Part of a small language model's weights.
Size: width 128, 4 heads of 32, MLP 320 SwiGLU, vocabulary 4096, 5.58M parameters.
Architecture: RMSNorm before each block, rotary positions, no biases in attention or MLP, untied embeddings.
Training: a variant of SOAP for these matrices, 159M tokens, 4853 steps.
Each number is 500 + 25 x the weight over its row's rms, rounded and kept within 0 to 999. Layers, rows and columns count from 0. Numbers have three digits each. The size before them is the row's rms in percent of the matrix's.

# layer 8 MLP gate, 320x128, rms 0.226, rows 113-146, columns 64-127
103:489564532458503491528503526512477520517509494471518513521496470455487494495494477509458577551496551519526525489510505489502491492482481500455540498449548484480505475513493519503524479521519490
091:472493484468503503524483466507480503481536475509553514492537486504471483470491472536456491518550465498526484449506489508519477472559484516482489511470528525497516490493499541487498473501459527
100:458519484510515512527548526515488519473509509527507462462510531525492516525531484493459505510528507465444506502487503506507513484541423487502493543467505485508529487505463482511481505462512435
111:526518483517514509532470492516505556500503449498513463500482509522477500502472485508453460490485505471463499498494546564489492466493518501499511548489522506506503519481502523528462504495501532
101:502503496496507529500475484496468533558500534500502507478491460476472529461470507485495462484453518505494523533496501475483515500491533502496501499504532507459530530488506511492480552516510524
101:518503472498521513470507494498502510496503492497509470493558498466505518499513492500511480473521507490476492541468556524481504496525517469497483504501496463474459532490510518463442517490492495
101:473486488474503509486528482485481512498507464496520447522523482469526482494478540517491470509511499484544461492474538483508503495484529533489468512430494513498510517456505501468468487495520522
102:450470529483473524476516504512481512477493548509463478517481532532479519513537506518528477516475489463542484507560521498524524532497489462528504486527499467534507488499476495519511495496533546
089:454515478488475517476515481476505527528476476506491472531441498538510464539481517489531507505467505537519476523515506467500506528449523472513561503534525468479487505468489505476487522489500487
098:520496522506546499524492472457490501547504495541507479494433495475485505521446505510483504505459484531493511496477542474479502537519492505499485497495501519511496504477482516452468524525480507
094:500496476530556519474553522546459442493517512517513517509517453507507465498471445479507505505471489503460496541498551520485513505485506556478488491549514498477489559475445539476505491480485475
096:495475502495512501547508470465493526494463491517507479558478512511522532509482493543519512501507459491507518493537532496499535505555520541497515501449513502476512522505467462472486487485503523
100:520487479504553494538508499512488516487506493487513516462480517509528498496469532485455501478493510487450470508496504516524481499481479511459471510566474518504522562556492488530515508530493446
108:506495506471496524547457495528526490523522552506508505502481463450481499493530509525479500489484497457483545484501470533536518524548500525481489476553518496468482513532504548503498526489526491
103:469504474503496528495491463499499491496510510517532516496521459492504532456478517506478530518488482498487480516478523524493475461494530523523495465484488467488492518512506500477477505491500452
098:523550474492543484497496477477514503497515484490481519494542535517512514525550485496507523527509516487500480487543529482472469545536492492486486505508505485502506559533501483511505486506504529
099:471438497487491500495472490453527478495480451496530535473500541488487493496466467471436515516488495492491556506472530507494500463460496535525493473469515476459536494463476506478506511464538551
097:492513474488476430514524477491485480478538499498503485490487470476544456485517506441515557499526513504541476509494475490515459501525491469502536515508542493487497481474517504497526527496499507
100:539518483509544503445512505467485431501518480503511484533519468462548529516483544522500524524500495512523522450506485511492501498492476490502540510545532486466495527483486507505527467506501494
101:500476526494488474510455490484484452536544478434469531507484540469501510537506510514482509509517507527496506460488496529518525528525466461516498524488545470515497534518470520535505532503460460
102:503492435522506459509487536498464523478507491526458509506522485487487515504493514543517503474507500506538498519473544484468530485502524495511436536494531520495494473495460486458501477523497483
116:523535504499519496531516495493523540528519526469477461514514505513512499446515530529438494538510529522503565471533494489577504497514488526497529512527493499436501517499493498470521498491488544
099:510506517487506499541510514516476521511450477522476523482511502502450493504521510493418464487491524490472502496518490486482522477512457508505488497490500513533547505509497510556516479499515548
095:509526459436478524523518503509506473523503468491515492465529514457529504489492476496508518475441474502483459463508550490526514512512518491491527522534508497478493522497501477478498505494503487
093:480515512517491512483486530501500510525495507503497461514500505460478520492485511525489484512487484497499500525454492549504510462514501522536507474483517525501499493541520495509517559511497521
092:511481520551517508479508468478467500525488528524495453508477537490468475520500476539543534476471470466457509509488489491510525575455510514484501537515513513512484542474495500482511468488506515
085:496534545509501490485464511496497511466474525445465559481553521520499519497495473523496499494503452522505488545486508506512471448546496492527547513524429521516513451501505523470536512516485508
112:481457502480465556495540526525507500542513494439498503430496499451491545484514515452484500532517450477523484529513443552514488511488498504490451483521519529491507483516461515469500506496478506
096:486492514453482466510462491500518494461526486534496536472484473496522495479533538513505482488484547551493487495549553489532498544489485487490518543501502472507517528479456512535543534471521518
094:472477503463534483481524526467506514467490510504459473507572495455530519497494514556498509513479505530541483486506494510513488475486520518486546533493562515501498521478483526532502518538502459
103:488500462499499487491505453478484508488508511495526507496504490481488497527538520477493488472494484568529510517494519521485465485508475495472490504526472495476491517512472546545537569494526479
092:481536494530504525529488520498498529525538504514499492476471473531512485541526478492527509486486531474528472503482506493469488471519512514533490463475481487498476508495528497475449512492549491
096:450517523493474506538519461527442467494515509491509519473462491480512498534487524497472487552496514488450490528503493491481478482492477524490477536483479514474506497451502514500494511485487484
085:518508448487504499506485459505493525492551506437545551518517488484466515509481471487480460503531495520517526530503465445482472502480536539490480471493481512480447515511536508499504504524499484
# layer 8 MLP up, 320x128, rms 0.224, rows 113-145, columns 64-127
097:512531511485497495507522502487501542497516498450518509480489500492494492527526484526468528565516512479500505547505512488531465503493491489440526481476506494474502492493465471484499493511546486
089:468474510509478485480495492515467506484525510508578506487523484524491470467475514484451491484517481490511490467457540478525508449476505515516504478500527512470479494501471466516542516518467529
103:486502477504525458489465471498516487499499482476480553477486524496566499476481493502492492526507493539519501493512498455505487504451549516495449488522510527477512494521523504485474530535466569
107:492456472476504524545496556493480447512495533491487517522517501461521492475480511462495533443506462446506516547496470444465501499492484470501487531473518481494455478493528479464520483500475498
105:500503481513531500490501494512524510492487480473526445506477486490529528505488461505497485473502504534489490454481500471483457500489505496537520443509517503505441527526507505532520530515564538
102:470503495516493501473534498525518509559491510498537485502511557488506463541476544490530516538514470560467496502512506528516531464498548520517498481518503498473496513493477517488551472502496517
093:506478514504477518467505465533490458518517481512493508474519519445496493452503501522484482540540482513485532511512500486482502503534477503508467519476526517558555473491462474459465570508483556
095:520518511520504454540487460503511544459474468517500466521524475524522502525458484532479501491465482496484494507458513470497463478493502515470520522519509498460493528468480493517536528475471442
098:500496510486484495516476506496517486520514488478462496473511523498530528491459484480472506523520486454479488533510496517481553513488464495524494480462466517562510433512525466517474477472454512
103:496508472510549480518498471497470479483493490545501486467467527503470521508470500513555535490523505510487524502491495463451509503510525466530498479435513546506476561500531530493482509459509514
100:543547485495448489513499500511486497499486459500489487513512538520480545462522516501530523501481515475518480503486452498506474496521515476542486581513524473498474486512476504517533533510496515
086:532498468423517513478515483499547498457493516512522470528525494523560550506506481480516458522462501534522521482504479485511493508542489492542464466458518496482463539502473474501506534493454502
103:501517515503487470496498518503508474510490511456489519484500481503522451521459515497510474488581533491501500466523513520538480506471465455509520491501471503509526485470462472515478517465491544
110:540463522531456471521469500508505516478545605479498493534499507482482506488500497489521482482473530485540472521520482489571464503485505496482493520519532535471508518531453479495489490518506496
097:533485537466493506490509486497510512468469559520487500507498548490452492578507507474501479491465501502523513511494518513536469510521504519487530493496508515478494557543515525533492468506500495
099:503474480501471508525543494537502486475503492490444497497446535509503516548473478468475471485456510475516530467477478514551510516499492494530513516506477504495508420514471486495523512500478481
088:510477483504503503473459459474492483509504493497503469456482490500470538477501493499512481503503522497526479467489484480509456516500489532522523508532512512531456516517483549518506502533487516
093:509490509485489461495536476478490534491528464500512488503481506527470491519512549488504518517459499488545509494479477491520491483501521498488521507529532496487533482474472456468505497467525483
097:467520470508497484539505513486486479465508499510474484536530545487494480508476465499491475496535515464526458494493518509504508522527505502497481521503505509449479488509519455523524501495435524
099:463482495510512541543540499529549515497486530521550510536520488508478527529470528495509478503488552491524496509517488507481506487492485497509470520543491496498512477463490473463528516498492542
111:510508526489494497487508502466507490441495496466511505515480481484549513510495513532497472554536530494498433449546495491522495503535461524476513483497451513504507470513486519535484473476518517
114:480478507469500513465487472535481477495442507501537486505555499464513535517466485524474507487475491446457538505475468440468480461507538519496486507467496482455463531473515502504499505484540440
102:505515503481489503523473490511506528525525492496412519501527492531487487494480488436482511528518489522463494485521518475522535501488487478486518500459477487527559506509492472548476519514508501
098:515473507511482445527470533465491541433511500485492469476487503479511469547516496506529480528551499475449481485506478506483483491493472464495452485524514512502492481492530489496462515434512562
091:519480555490499525476453499463452547523516500539491494503496511468516469520520512511492495508484484501486472529500509505539501442501496528501498495481522516479507532511545438511517526528524541
086:499529503488442526478536499532494516510475498478478504528522509512538555485500481513513513540515491493507463460534488505456526533530501522517484473503529459527479493516481472539525456462515436
086:487511492517536498501494463540510507533478473474554470444549510491515504501501515504492497500455508491562484501462520507527484466493530503482534482491509560516497487540516495492514488483507490
119:518526478508518488493468474519498481479464529551477468484510477522487468528486501524469527507483506510479518517515524451485499486545504522502515478553487461490483471487532527493481537479540493
098:480483491451515476511521505498493466493503469492461529495532588518498508529526510537513538481512523516500511471450521464463539505509449512520475519470511450491488485477505460476473526499508523
099:478494477501511527487508495482442530513501533525464497549516515498501475482494512507470493508476517556508459517551465490451487510540556468524519458459511544488483478510507508527495528538515464
101:447462532486528454525479464499535494489520560491457515513488502479496480515537515479501516499464489496470502542552506506503473475512469486483471515520488455505530480500522545518480495485475505
089:520466472476493501478473513495459488514518458502465513511496469533528558473489470501527513491485477535504500546479490493474500565463462466536542491528483478476542527492523484479521492492489509
110:511448522524476487535488497533539521512486483508482440482526509535493530439543573528503486509517511486461476496535489499482481478507488482503464457515476518497501490487473475540520496485531525
# layer 8 MLP down (transposed), 320x128, rms 0.212, rows 113-145, columns 64-127
099:558469492508497487495499489492519482409535465475501515523530502494479498478516546500499491518474491536544509497546528501521486506504523477473501488506510487479527474512515484520485493491515487
091:509447544520497489494532493503449480522552486520491489502554462514464447494496458536474534467463499524511478494550500513505522462459505489459468514473518516526537492498537510481475501499471494
102:541496565480496521515534567513480505489536496490539496543471494477476504493511470482495486504527485471507484482497527523528470466528457541493506528501486480484492503535485535488500506520563511
103:509478474471518485497475494509500503483517526482522512552444478484496499505549441534451514448487495426507477472519517526496480536491511485491474479504444515508562531504507504512511492489482484
098:472475477479455450517514509479473505504513476488502486480498470439501501484509517532512506522505503469481485467477496461513525522500475538391458488511517488489482517479498521496461500499466519
096:489502487496539518531537510520521506464520445469547482487513502469513535497433509464504497513450514489517491504491514461508459485519524520534499458488521504491523497533497538498459499476471484
100:462461523511496475484505484505502496479513497445460507484496493526449503498511490477527508488463466522521497525538481544487484499534529456539469526475531498517504492501468482568474482523546518
097:480521534519534528493509466474520509481523506529497475497470522498558480510446528508502470531502497488495469498527543485470495508514505493478494489538548506550561482505471495502473499482528500
094:456504479480492503494519463469559523480507519477490462513467515476556509530521496491468444542470511445507459455472507531508507517468481473505494539480456520514499555452493494506474473505475513
104:492478502525511488485470480480562496501484485509508534470522531500540487505560526495504515484478485509515506471460498511492508552479527460492529539479512484509513516464440491509509465470511502
098:493503482521527479514510492484508466534497459557486514503471543501476430530515493555525475502472514538471529482540461456499514488562503487478479480486531524540463525483493491517536501501519516
095:503477488487462508497517535502482490517495469515454498489496549502463526475451516469516490506478500515519536539504511450520492504513494496471475499455563517533506518521450486505479490508483560
100:497534462507537492433510502523490535479528470508449461502494488471497466501567479517488451531499519520495525504485487488515485524499513489476493489484535490492553462482494481522482521503524511
109:513498498463523540505476478488496517496530550511516534483465471500524492427506504512481475478496450523504499480481445445483487509545483511468513540484510491514502505488560506462532505482500456
098:500507465531498494509461495500466483526516440502504498494487520553504518488486507489495462504485468505453540491475479506524515490458487485529496483496532541468479461471481534511487457493536500
099:466537506489498471487495514491526516505469507477564492496500482497486436520539476528456484480547479496531538482500518480523488514515498543476488503498484506527489542529482476491508536417527511
096:520484486542475531541479483520499520489515514495525498520528517493491466458479481520534441553515491527522496460481487479528494498508489486490497456517506487481484503517497506496513528470521485
097:511459493507501450448462501522529547474509448487508470517489507508482533494554479487496476491512478536519501477464496498497527503515564531475494510569538493484502536490533461484486497500480500
100:500497519483439513491465505488490495486519518506518479533480508519470508495514500468489495484476486528538504490493519543459514532510494511510522536490531483498475541505506472494533490506516480
098:479548511493479530511502500410509465446520473448530464499514527501501501519467540501510469480486479507540502478530487515482493491499525531499525510513477517526481502497476473496505557499543484
106:521527488453514528505487551480526479488524487459497504512521518495509495486451570513520490511502475515491522510487522504470502490514496523494484525504469543574506511552488488547454466493480527
106:508519537507489547493496504549504487479521511492469494521481507500476487532522535474541483465472499486487463516525495521496510570481493514515472509523501502514482476528528479488547488493433528
110:483463525480487510490512515457501498499517532488537490511482499527513463520455483444507470492505498542490501491485510450522553488511470493496535505462507505498484515517486474482489507550499514
107:491481507542505494512448521501452509467482498501487479543480531489502507521484483492513499528480481491498508527519497452488486555485536491556520545457463500489484477513462498521469471495494529
095:456485505460491479498483507490550501471502548523512464528471514530478474473522489515464473500521502504508492500514532474489420516508493475517497476500531484491544554503536462528524504464543489
091:505492506467510510515481522526511458475531498438487513490504485498505503483538482428450466497489513496513515455497492493481489453542492485513508454516500503525535490494489473505482548478506489
096:463522528546515475510509513479516498510470482510497484494526512488474498488507482541493434521516498517464520516499539495497496521528464507528479477522490510506409490536511521512489538533461515
110:520497471467506487545498507498477534507487480482532507558477504487501486483525499522500497524456444506483489490479483462524473508521523494476504487539449471516487462526454500541521491554519470
100:512516490489510517460477522514530486494527457487488505526465480503484505498493493523496472504492475540515482516489486487472525512468555504534510556509501481479495470533478515485461469544502484
100:533468514494477526457524491509495511499529497529524515451518451513491494496477499469512500474455515482520489523543458543500481532542506509502552487480486520467491503518513481510511503522468509
097:464508496497515538496525500455469483496547520548498486502510520510507479434457539491540506535526482464509528522472469501495507490500516488461450531504465489482480522502490497515504501508488506
097:501514537501509508503519499513460560482522497497525532534521521439527520491545495512512479525470521494526500559474532493482462502487496462489477562481510503483486507491515481509474530476477522
107:511473509514482502513520528498494512485479513466507466454474523573513534491488518460502500485490462500503498484494498508466553468473475551495502539551505475482500501476514481474514500517475494